From a checkpoint of a small transformer trained on Wikipedia: vocabulary 1024.
Each number is 128 + 32 x the weight over its row's rms, rounded and kept within 0 to 255. Layers, rows and columns count from 0. The size above them is the row's rms in percent of the matrix's.

# layer 4 MLP down, 96x192, rms 0.0854, rows 0-95, columns 128-191
size [ 97 101  99  98  96 102 103  98  94 101 103  97 100  98  99 104  93  98 103  99 100 102 101  99  98 103  96 102  97 101 103 101 103 104  98  98  96 100 104  96  98  97  97  98 104  98 107 100 103  98  97 102  99 100  94  96 101  93  99 100 106 104  96 103  96  93 102  96 100 111 107  99 100 108  97  90 103  98 106  99 106 102  96 100 102  98 100  99 100  99 101 104 100 105 104 102]
[[ 72 147 119 101 163 120  98 113 159 142 106 147 138 172 152 149 153 108 163 166 127 146 128 121 130 101  98 176 177 129 176 161 118  83 201 164 152 178 127 134 110 154 107  92 163 180 101  93 112 167  90 113 111 121 140 135 125 131 166 176 103 129 142 144]
 [101  81 128 146 140 121 152 104 116 106 156 157 112 122 102 148 117 176 212 144 130 101 130 189 138 115 120  71  88 105 160 124 132 140 158 160 149 146 155 124 157 142 109  93 119 173  95 150 173 166 167 103 197 156 117 176 129 182 113 163 101 160 103 134]
 [110  80  90 112 137 180  96 103 103 161 107 172 151 181 178 103 147 145 178 165 139 198 131 160 123 118 122 115 203  84 127 139 106 179 138  77 129  79 105 190  58 154 161 150 151  84 145  90 143  84 107  61  59 122 135  94 129 108 115 138 163 128 140 136]
 [149 125 125 145 151 110 113  90 142 114 109 148  81 112 103 124  94 148 155 131 139  95 116  88 119 159 175 107 138 102 154  88 188 142 145 154 150  55 151 106  52  84 160  95 135 147 172 145  81 149 166 153 183 123 164 150  88  63 152 185 130 210 122 134]
 [ 90 122 202 153  83 163 131 152 126  66 144 126 122 138 108 123 118 136 155 116 141  40 126 162 149 157 190 137 131 160  85 186 146  58 132 162 138 189 202 146 123 149 108 128 175 141 129 116 206  88 151 191 118 111  98  88 131 109  60 165 134  72 129 104]
 [172 183  98 101 155  96 130  82  85 149 132 112 160 156 147  74  98 119 110 155 117  99 140 138 152 176 107 116  97 166 131 154  98 148 114  72 115 105 153 119 113 102  98 120 135 168  99 113 111  97 129  61 100 133  74 192 122  77  71 163 109 156 131 171]
 [ 98 121  86 125 157 150 155 118  91 101 108 117 116 172 131 179 109 128 126 141 125 142 159  91 156 123 151  39 163 121 134  88  99 164 149 149  92  63 126 119 122 177 159  70 141 123 103 157 125 134 128 144  64 139 175 173  78 121  71  91 159  99 131 152]
 [138 135  92  71 165 133 110 111 131 113 152 109 129 134 160  92 112  73 149 143 143 162 155  95 149 136 169 188 105 109 186 156 129  92 116 167 100 156 163 150 153  90  80 140 174 184 112 133  86 197 130  88 120 155  68  74 162 151 134 165 127 138 121 168]
 [ 98 101  71 110  85 150 154 128 132 147 120 123 117 152 224  97 100 108 143 119 147 185 131 122 178 100 146 120 164 130 164 171  91 163  76  91 136 167 179  98 133  95 138 171 198 163 164 140 147  73 143  97  73 106  76 166  73 134 147  82 109 131  88 149]
 [124 132 123 142 107 111 173 120 148 110 157 126 126 120 122 114 140 156 151  67 118 100 106 145  63 184 113 126  94  72 105  82 162 152 120 108 146 137 167 133 154 151 123 157 139  80 150 160 156 107 129  93 150 158  94  91 220 103 124  93  84 118 105 145]
 [148 130 113 134 176 138 163  68 113 172 138 119 139 130 135  99 131 105 132 169 163 127 132 169  64 155 165  71 134 133 131 176 157  74  89 143 166 143 118 199 119 101 111 130 142 123 114 123 168 147 147 166 158 202 123  49  70 184 119 145 162 146 180 160]
 [118 160 132  94  49 125 132  71  93 152  91 104 133  60  94 115 162 132  89  78 151 153 109 135 139 151 102 121  86 139 123 119 129 154 147 175  85 155 157 114 128  59 110 129  94 102  89  76 104 127 152  99 131 117 138  77 108 125 125 139 171  88  83 152]
 [177 170 115 179 156 160  88 107 131 143 155 148 108 146 134 121 139 192 124  94 168  75  89 148 151  99 129  76 154 130  96  80 111 145 112  98 115  55 111 192 121 136 152 117  82 123 145 158 187 112 109 132 109 136  76  79 129 115  84  82  89 141 112 125]
 [ 96 152 101 166 216  65 182  95 138  81 140 142 145  97 122 109 159  91  99 120 145  82  69 154 177 135 126 101 120 132 133 168 186 146 125 105 130 172 150 121 160 128 181 121 138 147 120  48 147 133 115 121 193 100  98  57  96  96 137 180 114 147 105 195]
 [101  62 115 165 162 112 133 184  97  63 154 106 138 102  90 135 120 105 169  78 111 117  70 156 152 171  95 138 168 171 132 112 116  62 171 111  83 115 132 121 137 169 163 106 110 148 140 118 156 115  97  86 134 134 132 145 160 135 135 131 138  73 143 119]
 [ 90 126 187 111 197 152 123 156 133  93 127 147 174 185 186 161 122 160  59 142 129 118 113  51 131 153  60 130 100 115 132 103 106 119 176 169  93 115 111 134  88 162  70  99 137  82  83 113 113 114 144 165 124  86 160 150  69 176 126 171 122  82 130 139]
 [ 77 110 134  99 184  97 135 149 208 182 134 111 124 140 121 182 134 163  55 145 104 100 145 158 181 125 166 165 110 211 154 147 168  82 132 105 126 155  96 144 149 129  40 121 145 148 126 170 170 108 118 133 134 111  82 115 188 142 102 106  77  95  66 159]
 [191 136  71  77 127 140 150 145 131 125 136 133  98 157  67 129 110  82 148 154 165 174 131 153 141  94 183 136 132 141 133  91 108 192 119  96  95 155  84  96  97 107 163 133 201 109 144 139 120 121 116  72 143  52 183 196  75 124 129 129  79 154 118  93]
 [160 154  90 148 130 149 109 144 164 144  56 144 170  73 160 116 160 157 139 190 117 145  96 166 104 117  94 108 189 130  92 135 134 145 102 130 155 153 100 198 115 125 122 133 105 154 116  97 167 114  84  47 141 147 102 137  94 173 110 135 146 132 101 174]
 [135 186  45 101 147 133 126 130  91 127  86 162  54  96 159 122 133 147 156 118 119 102 107 133 124 173  67 123 145 166 107  91  93 147 105 161 140 126 198 136  56  99 144  64 145  85 113  85 108 149 183 196  56 164 136 118 166 112 107 156  73 126  71  59]
 [133 110 191 116  72 122 114 147 129 143 126  83 161 145 143 133 149 166 190 176  82 170 193 136 159 146 142 162 128 104 126 164 164 108 138 168 166 169 131 161  92 165 109  77 173 135  99 124 111 139 114 125  73 168 132  99 145 164 109 124 119  90 121  85]
 [ 59  71 105 141 149 119 115 106 104 127 121 103 114  81 160 111 132 126 134 138  73 175 111 140 118 129 118 130 127 126 109  96 147  87 100 112 148  97 144 154 153 150 124 145 184 157 144 237 108  95 172  90  90  78 146 101 219 111 102 145 175  92 133 107]
 [ 64  77  93 150 170 127 133 128 116  78  83 119 121 125 155 112 119 103 122  81 147 150 112 131 179 175 124 134 113 169 156 147 119 126 223 128 116 172 162 116 143 112 104 150 173 171 137 167  74 145 124 163 171 105  86 178 127 143 161 129  93 156 160 159]
 [143 104 193 104 146 104 157 123 127 174 189 131 147 148  97 135 143  81 129 182 108  60 122  50 163  88 135 142 181 140 144 108 157 140 141 125 106 119 126  72 181  35 111 162 111 112 164 125 155 175 174  84 190 100 146 211 116 128 127 182 143  83 163 125]
 [114 131 108  77  74 115 200 106 146 114 174 115  95 160  55 184 150  54 161 126 111 154 129 152 156  42 132 120 138 147 157 104 141 100  84 163 129 134 136 107  72 127 160 130 127 140 120 102 143 103 124 104 123 137 100 142 128  90 139 185 127 141 153  96]
 [176 145 159 124 115 124 123 119 158 163  87  89 142 173 188 133 132 125 133 151  85  74  62 120 108 135 158 104 103 141  79 123 158 128  67 108 147 132 148  95 102 104  98 130  65 103 105 120 155 148 116 152 121  90 146 137 121 141 139 149 201 140 131  84]
 [109 141 139 109 141 129 120 103 130 145 140 154  86  90 164 146 132 183 130 143 135 116 164 151 145 106 125 104 135  96 113 148 131 151  50 139 145  87 104 119  61  85 159 113 169  68 111 113 102 107  79 106 111 121 107 106 134 119  90 153 110  91 183 160]
 [ 95 156 112 163  92 129 151  86 141  84 103 145 163 118  87 109 102  59 138 121 150 118 116 105 123 152 133 145 162 117 143 162 194  81  73 122  87  96 192 100  87 129  70 142 126 108 182 122 104 104  82  96 159 122 108 125 105 148  99 131 169 147 148 203]
 [198 128  99 160 127 103 125 110 160 168 104 137 132  89  92 150 175 105 158 146  92  84 112 132 110  93 135 128 165 120 148 107 163 127 140  87 143 125  86 134 145 135 106  98 142 137 119  81 173 164 170 104 128 169  94  90 170 145 129  68  71 168  94 157]
 [109 168 116 125 159 178 149 169 120 106  88 170  97 141 107  82  87 153 151 121  95 178 144  92 129 108 136 102 143 149  91 100 205 111 174 204 182 132 105  86 130 138  82 132 151  73 151 135 133 153  91 116 117 140 230 156  46 117 139 174 151 144 125 156]
 [ 78 139 135 172 136 113 164 167 105 161 151 140 174 107  95 139 170 121 192 119 134 136 150 145  94 124 135 197 125 138  80 129 168  94 148 115 143 150 155 133 111 181 117 128 149 132 101 136 130 119 153  95 103 155 134 151 129  54 118 119 143  89 158  55]
 [105  89 130 161  73 127  51 114 145 145 147  61 154 143 122 110 137  89 136 192 124  95  44  57 189  73 159 135 127 143 134 100 127 112 156 155 112 126 168 121 164 145 104 167  67 136 149 162 124 117 137  90 145 121 148 134 108 123  89 106 154 134 157 153]
 [117  62 151 130 168 112 116  94 168 166 118 120  70 145 159 126 121 127 120  97  94 127 121 174 125 123  86 167  85 101 149 141 126  46  99  75 124 127 108 136 110 150 138 125 133 105 226 117  98 175 162 150 151  98 185 117 129 174 116  79 132 134 189 154]
 [124 165 138 198  73 170 156 163 203 141  73 102 117 153 111 126 183 115 180 143 119 123  89 153 134  80 167 112  92  80 126 182 139 119 175 161 142 113 146  95 116 130 116 113 184 157 113 195 106 116 140 150 133  91 112 164 198 173 150 128  68 129 117 151]
 [177  80 129 126 115 117 103  90 100 107 134  74 102 167 130 111 129 135 120 176 148 115 105  87 136 188 143  85 124  84 107 120  98 112 146 135  84 124  51 132  82 104 106 100 166 106  93  83 172 114 155 177  80 125 122 168 188 142 114 113 106 135  98  95]
 [165  95  74  81 156 163 119 113 136 122 131 127 124 134  92  97 138 164 120 123 148  71  79 157 124 126 140 150 159 132 129  29 103 148 164  83  85  94 118 152 130 156 125 126 118 104  67 117 166 148 110 127 124 174 180  91 100 168 125 170 154 106 143  51]
 [120 160 149 128  65 105 187  91 125  81  77 139 200 137  84 114 145 175 148 115 133 103 109 107 162 127 131 101  74  98 114 127 153 168 196 171 119 149 125 127 134 194  97 116 112 125 131 180 169 111 158 186 133 128 122 145  98 109 122 108 168  77 149 140]
 [ 64 112 211 126 136  91 159 172 133 125 152 135 120 142 120 138 109 127 122 181 112 108 143 110  85  97 111 122 119 167 131 176 108  86 109 127 173 115 139  84 104 132 125 118 112  86 192 140  93 129 105 126 130 160 110 104 205 150 170  71 152 140 117 157]
 [128 155 131 105 114 168 106 132 135 147 157 119  89 132 146  89  98 114 146 119 117 194 153 133 149 154  84 183 130  86 101 169  73 132 126 128 109 140 127 151 109 103 152 144 196 100  55 143 161 115  82 118 113 162 154 180 134  87 121 174 131  70 155 142]
 [111 117 133 147 117 158 110 116 115 121 120 161 146 133 144 152 140 114 115 118  95 107 102 128 123 157 104 102 152 160 145 184 136  97 154 179 102 138 136 122 102 129 121 181 153  95 103  54 199 108 181 177 123 128  86 176 144  93  71 166 180 123 189  58]
 [179 132 137  86  97  88 143 129 115 118 169 124 121 165 130  80 147 134 126 216 173  85 145  96 200 121  94 130  64 160 165 175 131 140 102 122 111 157 114 118 161  86 138 136  79 103  84 102 148 123 112 153 152 156  92 130 138 164  90 126 141 117 113 156]
 [150 141 129 134 146 130 103 164 149 168 155 138 114  97 176 107  96 146 142 180 132  99 134  85  98 103 135  97 111 116  42 134 125 134 147 122 170 135 135 163  73 123  92  85  95  63 147 112 115 156 145 172  94 198 176 123 150  70 158 168 155 112 132 122]
 [116  67 146 136 177 161 163  75  92 112 119  64 109  75 156 124 135 177 131 155 160 106 127 123 122  86 179 100 112 125 187 165 130 115 148 110  79 139 148 169 146 138 101 126 137 187 151 128 138 100 136 132 132  79 187 105 129 103 187 189 101 143 171  83]
 [141 140 145 183 120 142  96  70 140 160 133 127 154 106 152 174 107 110 169 102 108 159 153 108 132 138  95 125 110 109 129 131  99 116 177 154 127 126 149 127 143 151 129 121 175 101  68 139 153 168 133 168 124  74 106  99 109 151 171 157 188 168 120  88]
 [ 91  72  88 152 128 135 112 144  84 182 124  87 157  68 103 153 103 135 136 151 152 137 102 159 128  94 187 137 148 128 148 127 106  69 186 160 102 116 127  83 151 107 166 114 120 131  87 159 142  67 143 161 149 134 132 112 193 109 188 126 203 147  87 104]
 [163 147  89 138  84 163 176 187 101 179 115 169 134 131 134 139 140 127  75 127 102 143 116 171  99 101 117  91  95 159 123 148 159 169 121 117 161 122 158 123  76 164 135 137 148 154 105 125 185 176  76 181 103 102 127 147 111 150 121  89 156  96 144 119]
 [146  98 109 168  71 125  88 174 139 155 189 145 118 175 134  86  66 169 137 171 145 161 175  79  83 143 146 119  93  97 133 115 106 149 130 131 144 154 109  96 126  91 135 162  90  74 130  92 114 151  85 146 158 173 120  76 125 131 124  99 184 160 100 156]
 [184 114 150 119 141  79 115 129 132 127 123 204 115 178 106 143 158 123  96 158 105  79 104 124  67 201 124  86 113 135 172 119 147 134 152 123 157 113 139 130  65  99 158 174 119 125 157 109 174  91 121 134 155  88 135  76 177 100  65 120 121 133 129 137]
 [179 193 135 141 146 104 117  89 150  89  87 162 120 100 159 145 131 132  59 130 146  76 121 117 102 140  85 168 112 142 150 168 203 124 103 190  74  88 141 122 144  81 144  30 136 110 140 117 182 151 156 109 163  89 105 118  97 141  63 135  68 146  86 138]
 [156 188 144 137 125 171  97 148  75 135 127  62 147 102 129 109 159 144 137  79  91 125 146 191 101 184 117 147  98  91  58 108 125 133 108 140 158  91 115 162 167 166 162 140 176 123 150 174  67  87  94 101 112 222 156 121 127  94 115 135 161 134  79  90]
 [159 175 133 105 104 153 114 119  81 125 126 120 131 188 181  71 145 122 145 109 165  95 167 127 110 145 145   0 146  73  78 152 160 140 108 121 105  90 148 174 121 134 109 114 126 140 175 151 156 186 175 105 108 105  88 120 167 150  96 140 123 134 162 109]
 [135 125 105 109 111 159 136  82 152 100  75 161 106  96 126 123 135 181  88 137 179  94 110  82 140 118  16  84 131 209 124 121 114 176 143 178 107 169 181 122 179 111  96  93 128 121  93 142 151  92 160 198 103 122 109 153 131 129 132  85 143 147 182 140]
 [146  90 176 135 133 118 152 115 158 106 134 132  87 119 101 114 135  94 161 129 146 101 167 124 109 123 159 136 134 130 181 170 127  83  72 169 107 114 177  98  93 115 115 165  89 137 171 109 164  74 103 128 161 131  97 121 142 115  58 130  93 113 119 180]
 [132 110 148  84 133 173 107 114  91 148 139 176 140 132 135 148 123 155  75 144 191 133  76 148 160 129 139 186 153  93 138  95 164 138 110 116 125 185 102 119 102 111 175 109 129 117 157 148 175 140 127 153 178 102 153  51 113 143  83 117 120 153 128  98]
 [146 171 194 184 129  90 128 121 181 148  64 125 188  88 140 134 151 143 156 101  68 147 145 157 205 104 106 133 156  78 133 133 111 144 102 141 108 182 134 111 173 128 149 131  91 197 144 144 135 140 124 104 119 149 116 137 164 177 130 142 135 151 103 173]
 [108 123 161 178 104 131  88 111 119  56 174 193 144 155 101 149  99 123  91 126 175 146 199 166 153  98 128 142 153 120 135 118 156 146 123 135 112 131 117 121  95 166 144 118 101  79 177 141 152  80  91 154 182  91 147 112 175 107  82 162 109  88 164 127]
 [114 107 103  89 128 128  75 148 137 142  65 175 117  90 170  89 131 136 114 102 172 149 139 101 130 183 171  75 177 151 100  89 119  93  76 108 157 131 145 145  82  98 144 120 154 151  81 104 154  97 163 140 117 184 119 124 160  84 174  62 106  93 107 155]
 [106 110  85 117  98 175 108 147 191  84 110 116 157  79 179 168 146  66 117 119 142 114 161 161 132  90 109  73  98 134 125 118  85 114 188 114 133 131 134 127 146 181 121 138 181 128 126  56 141  85 168 142 137 131 100  86 116 124 143 102 163  72 150 132]
 [182  72  90 173 121 101 174 146 150 140 153 110 119 165 153 145 179  77 141 102 101 116 108 120  52 111 117 158  92 151  79  90  87 116 119 186 155 137 105 112 110 135 105 115  83 131  90 108 140 159 117 117 131 182  92 107  84 174 165 131 166 143  53 102]
 [168 124 148 136 108 149 118  35 148 132 134  61 184 124 235 138 100 118 130 143 130 119 157 131 121 104  79 120  97  98 134 133 121 131 137 172 129 181 121  68 145 121 208 143 157 103 160 151 132 129 165 117 153 118  92 186 119 166 156 138 210  84  94 126]
 [178 168 125 173 139  97 156  91 113 183 137 177 104 164 105 157 114 106 155  64 122  89  78 191  86 132 115 197 146 119 116 123 148  85  97 121  84 109 161  97 162 135 153 120  93 125 175 126 115 141 118 175 103 151 146 153 118  91 112 100 149 162 202 158]
 [110 101 134 152 109 117 179  76 136 138 131 161 142 116 126 171 118 129 125 174 178 115 163 152 100 158 133 111 130 114 106 154 120 149 100 133 155  55  93 145 141 118 169 151 143  86 185 157  93  74 136 144 164 179 107  80 135  74 146 147 129 139 148 148]
 [ 66 135  86 105  64 138 113  92 146 125 120 176 169 102 186  61 138  96  94  82 148 130 154 133 113  66 122 120  92 109 127 142  98  87 136 143 116 123 164 132  84 173 181 117 145  93 134 132 130  62 157  91  93 158  74 144 103 132 156 120 166  79 115 150]
 [ 98  55 102 118 125 127 133 151 106  72  75 131  79 142 151  59  80 109 142 155 153 174 102  93  96 140 145  89  95 192 127 199  98 100 139 144 122 102 177 151 154 144 108  94 114  80  90  95 147 139 151 164  92 176 109 156 140 151  94 143 143 141 120 147]
 [103 112 162 109 151 159 139 114 136 201 144 150 118 138  71  60 135 159 110 171 155 105 152 138 166  72 157 144 128 126 148 130 116  93 135 132 132 103  79 117 119 111 155  86  90 161 140 110 132 107  99 181  70  99 147 100  87 118  70 107 163 112 139 154]
 [ 97 133  97  10 107 131 197 144 154 131 132 189 119 118 143 147 118 130 123  67 100 180 124 138 147 117 145 180 165  74 123 137 161 132 104 133 128 109 101 127 201 152 168  97 179  98 189 137 104 148  32 112 136 130 158 144 134 110 133 133 176 212 155 124]
 [136 211 106 119  91  87 106 136  76 184 149 148  94 139 174 119 122 164 164 159 111 165 184 117 135 106  89  97  91 134 171  91  78 165  84 140 103 147 115 149 125 130 139 102 106 149 110 134 133 105 128 138  88 135  66 185  91 159 106  42 160 150 174  98]
 [ 79  98 113  92 163 185 109 102  98 159 179 146 141 116  58 134  92 135 147 150  77  88 130 155 105 142 169  50 132 166 169 170  94 141 127 163 134 114 104  86 189 158 169 164 128 168  68 153  95  70  85 122 133 136 154 101 145 134  75 128  70 131 118 143]
 [105 119 132  94 144 111 157  90  81 100 117  75 135 106 127 174 107 156 145 138 115 122 176 144 171 132 141 122 113  97 100 122  99 115 136  52 114  98 111 138 144 162 160 125 114 109 137 198 109  59 199 120 131 103 140 100  93  99 106 100 127 131 100  80]
 [131 114 111 106 164 129  79 137 147 159 139  93 139 128 160 185 122  96  95  69 105 174 152 105 118 108 100 136 156 148 113 152 143 105 122 138  74  89  92 127 147 126 129 141 131 109 124 122 139 126 165 144 119 101 114 137 100  88 122  90 154  95 102  98]
 [182 134 181 129 159 191 101 124  42 176 135 174 156 134 183  84 100 104 128  84  87 173 149  70 137 157 120 151  84 113 203 158 142 122 140 121 114 103 124 108 126 135  81 194 164  74 148 159 149 106 129 118 154  99  68 164 135 181 129 139 167 108 144 102]
 [108 124 109 127 212 175 130 133 136 117 120 142 116 123 181 109 167 139  93 106 134 128 142 194 113 112 117 174 214 113 130 149 142 194  87  93 103 159 120 155 133 159 124 100 155 114 122 125  84  62  51 140 180 124  92 108 123 109 141 138 129 124 107 101]
 [160 120  72  89 119 162 181 111 122 156  51  47  95  83 138 145 112 122 134  97 129 131 144  54 103 197 139  65 126 131 171 135  75 144 148  98 161 140 124 160 117 106  55 131 144 122  78 194 146  91 141 154  91  82 138 130 158 165 131  75 118 184  90 129]
 [126  88 151  46 140 171 170 121 139 104 107 160 133  58  79 171 152 155 133 135 158 173 179 149  86 135 127 127 121 157  88 149 133 169 151 177 116 115 112 159  98 115  67 129 100 138  68 155 160 140  68 137 118  99 159 137 106 220 113 107 109 100  96 130]
 [155 104  67  81  72 117 153 152 136 167  73 133 130 189 130 109 181 141  94 145 132 176  97  99 164 166 136 189 127 132  99 114  91 194 133 146 141 105  93 110 112 173 135  71  74 128 122 120  89 119 158 139 140 174 184 130 101 173 128 156 115 179  58  78]
 [146 133 182 169 168 130 133 104 110 196 118 121 108  99 100 112 128  97 146 102  91 140 130 167 129 156 126  90 139 143  80 166 140  86 139 117 115 161  83 195  88 132 118 101 189 143  80 147  70 161 135 102 111 180 147 111 124 150 167 145 157  81 141 114]
 [110 168 157 156  65  49 187 147 116 131 121 177 111 148 120 114 169 149 156 153 188  85 120 139  74 111 123 111  70 124 139 163  86 184 139 127 138  95  97 144 123 137 155 128 142 118 136 131  77 100  84 115 151 171  88 126 235 121 162 142 131 185 151 134]
 [108 119 163 182  70  84 117 123 125 206 196 141 123 119 111 155  85 130 102 158 122 129 140 120 155 141 108 182 137 147 109 118  79 114 154  68  82  99 163 144  95 132 171 118 147 152 112  92 153  79 112 159 101  89  99 118 169 161 146 160 119 102 131  93]
 [118 197  95 144 125 173 108 119 112 123 139 144 150 153 103 127 154 110 196 133 115 200 133 139 102  91 142 151 149  90  78 120  87 103 111 127 180 182 128 164 105 135 161 124 132  84 145 139  95 209 111 142  88  75 200 127 108 174 118 135 129 151 135 129]
 [133  63 131 102 137 149 118 158 142 160 112 108  45 127 183 155 138 129 185 107 116 160 144 123  69 187 138 109 151 129 132  60 120 120  54 145 151 116 112 184  35 135  78  68 190  87 158 126 110 118  90  69  98 172 150 107 160 166  65 114 114 123 131 135]
 [147 145  96 169 133 122 182  57 133 126  71 136 158 158  92 142 165 107 110 113 107 135  84 189  95 131 154 128 162 119  92 142 133  91 108 122 118  84  68 167 134 124 124 107 170  88 139 139  68 167 135  78 121 105 123 108 174 196 101 141 121 134 125 153]
 [118 147 140 166 166 116 163 124 130 121 106 130 108 113 115 123 147 152 146 170 104  80 206  96  61 161 148 116  95 135 114 140 118 138 113 161 187 147 167 158  54 146 134 126 121 124 164  89 142  81  90 168 119 155 156 101 114 102 165  84 176 126 166 142]
 [130 135 151 142 110 129  79  75 163 144 123 147 162 120 177 106 141 108  98 113 111 123 191  88 136  68 194 102 137  78 130 148 150 137 128 149 118 124 100  47 159 117 138 122  88 170 154  94 148 172 165 156 130 102 146 128 165 167  89 113 126  66 121 168]
 [153 113  83 125 186 136 133 176 101 124  95 141 146 111 119 124 150 118 135 113  97 141  52 140 120 118 157 112 171 142 137 118 138 130 119 171 141 106 203 153 108 116 208 114 122 113 174 121 152 106 134  94  82 140  88 124 134  91 138 117 129 191  83 162]
 [140 175  80  94 168 152 110 131  71 119  94 169 145 121 189  81 157 183 113 138 128 141 114  96 121 143 137 140 104  86 158 192  58 141 108  74  90 131 151 141  91 130 125 118 187  98  88 149  94 100  90 188 120  90 138 125 131  71  98 103 155 114 103 183]
 [121 127 158  90 132 121 122 132 106  96 200 167  70 145 181 141 127 100 106 121 137  94 107 139  88 120 126 111  83 155 145 123  97 166  94 137 129  57 151 140 133 113  91 129 106 108 124  61 130  51 156 168 152  87 125 133 111 117  94 126  96 122  75 159]
 [140 125 130 115 115 152 149 107 214  62 113 146 153 134 145 191 118  78 122 124 129 120 101 159 115  85 113 106 149  69 144 126 106 118 155 113 165 114  56 157 117 129 108 140 130  79 191 163 139 137 135 125  86  86 147 162 111 182 107  99 128 105 170 117]
 [110 108 131  87  75 104 125 112 207 109  91 113 192 169 160  98 121  90 123 127 156 138 102 120 141 102 130 118  78  96  85 199  74 181 164 136 113 124  83 125 139 118  77 162 148  84  97 142 117 178 147 125 138 165 106  97 178 158 176 185 123 105 113 137]
 [ 63 103 111 115 115 146 122 141 130 104  76 149 163 118 132 135 156 208 126 141 124  87 138 110 150  87 107 114 239 190 153 109 145 138 151 127 152 120 160 136 149 164 140 154 114 131 102  96 211  68 153 129  97  81 137 140 129 143 112  80 131 111 160  80]
 [115 120 116  79 173 116  95  97 150 151 137  96 153 167 149 122 158 139  94 108 124 109 106 138 138 152 185 157 180 196  96 158 144 134 105 128 118 124 170 118  84  64 105 157 129 179 109 131 150 101 174  80 132 151 192 104 147  90  70  76 134  73 111 141]
 [142  90 151 106 122 116 160 107  71 130 144 117 123 129 134 186 176 135 153 121 118  80 160 149 134 156 123  53 126 119 126 138 122 129 119  90 119  43 131 125 124 146 157 138  66  82 141 165 191 121 173 128 119 149 128 189 127 116 106 142 103 101 146 123]
 [107 150 118 115 123 163 185 138 112 121  97  80  96 146 125  84  79 134 111  96 129 142 130 191 123 112 197 126 144 183 138 113  86 105 105 190 141 175 169 127 124 160 119 160 146 137 155 101  89 114  52 125 156 137 106 102  92 143 142 101 137 165  67 117]
 [ 80 105  80  53 119 175 134 153 175 158 145 103 169 137 162 180 105  80 118 115 144 138 111 146 144 158 137 108 135 211  69 114  85 125 110  58 144 136 173 141  75  73  91 105 167  94 149  95 119 140 130 138 123 209  93 122 123 171 174  92 134 139 132 167]
 [169 141 138 131 122 114  68 143 174 100  92 109 164  94 103 163  92 142  79 139 157 150 134 170 136 100 169 140  89 150  98 139 124 158 160 132  81  90 158  89  97 107 104 105 137  50 114 157 109 113 126 141 140  85 100 190 131 149 178  69  98  92  79 137]
 [129  74  84 179 100 155 121 142 155 147 130 122 121 114  80 121 151  98 132 121 137  99 128 165  61 161 180 119 151 141  88 129  84 162 129 147 124 118 127 143 121  91  92 105 139 146 132 102 187 172 133 157 154 126 114 120 114 117 100 112 117 150  50  78]
 [114 103  96 145 116 147 127 108 142 162 148 188 139 115 148  69 179 153 109  92 137  74 104  35 113  94  93 164 132 121 160 131 182 191 133 151 101 125 163  98 153 144 111 193  63 172 150 143 145  78 124 110 117 105 150 152 160  99  51 148  90 121 172 150]]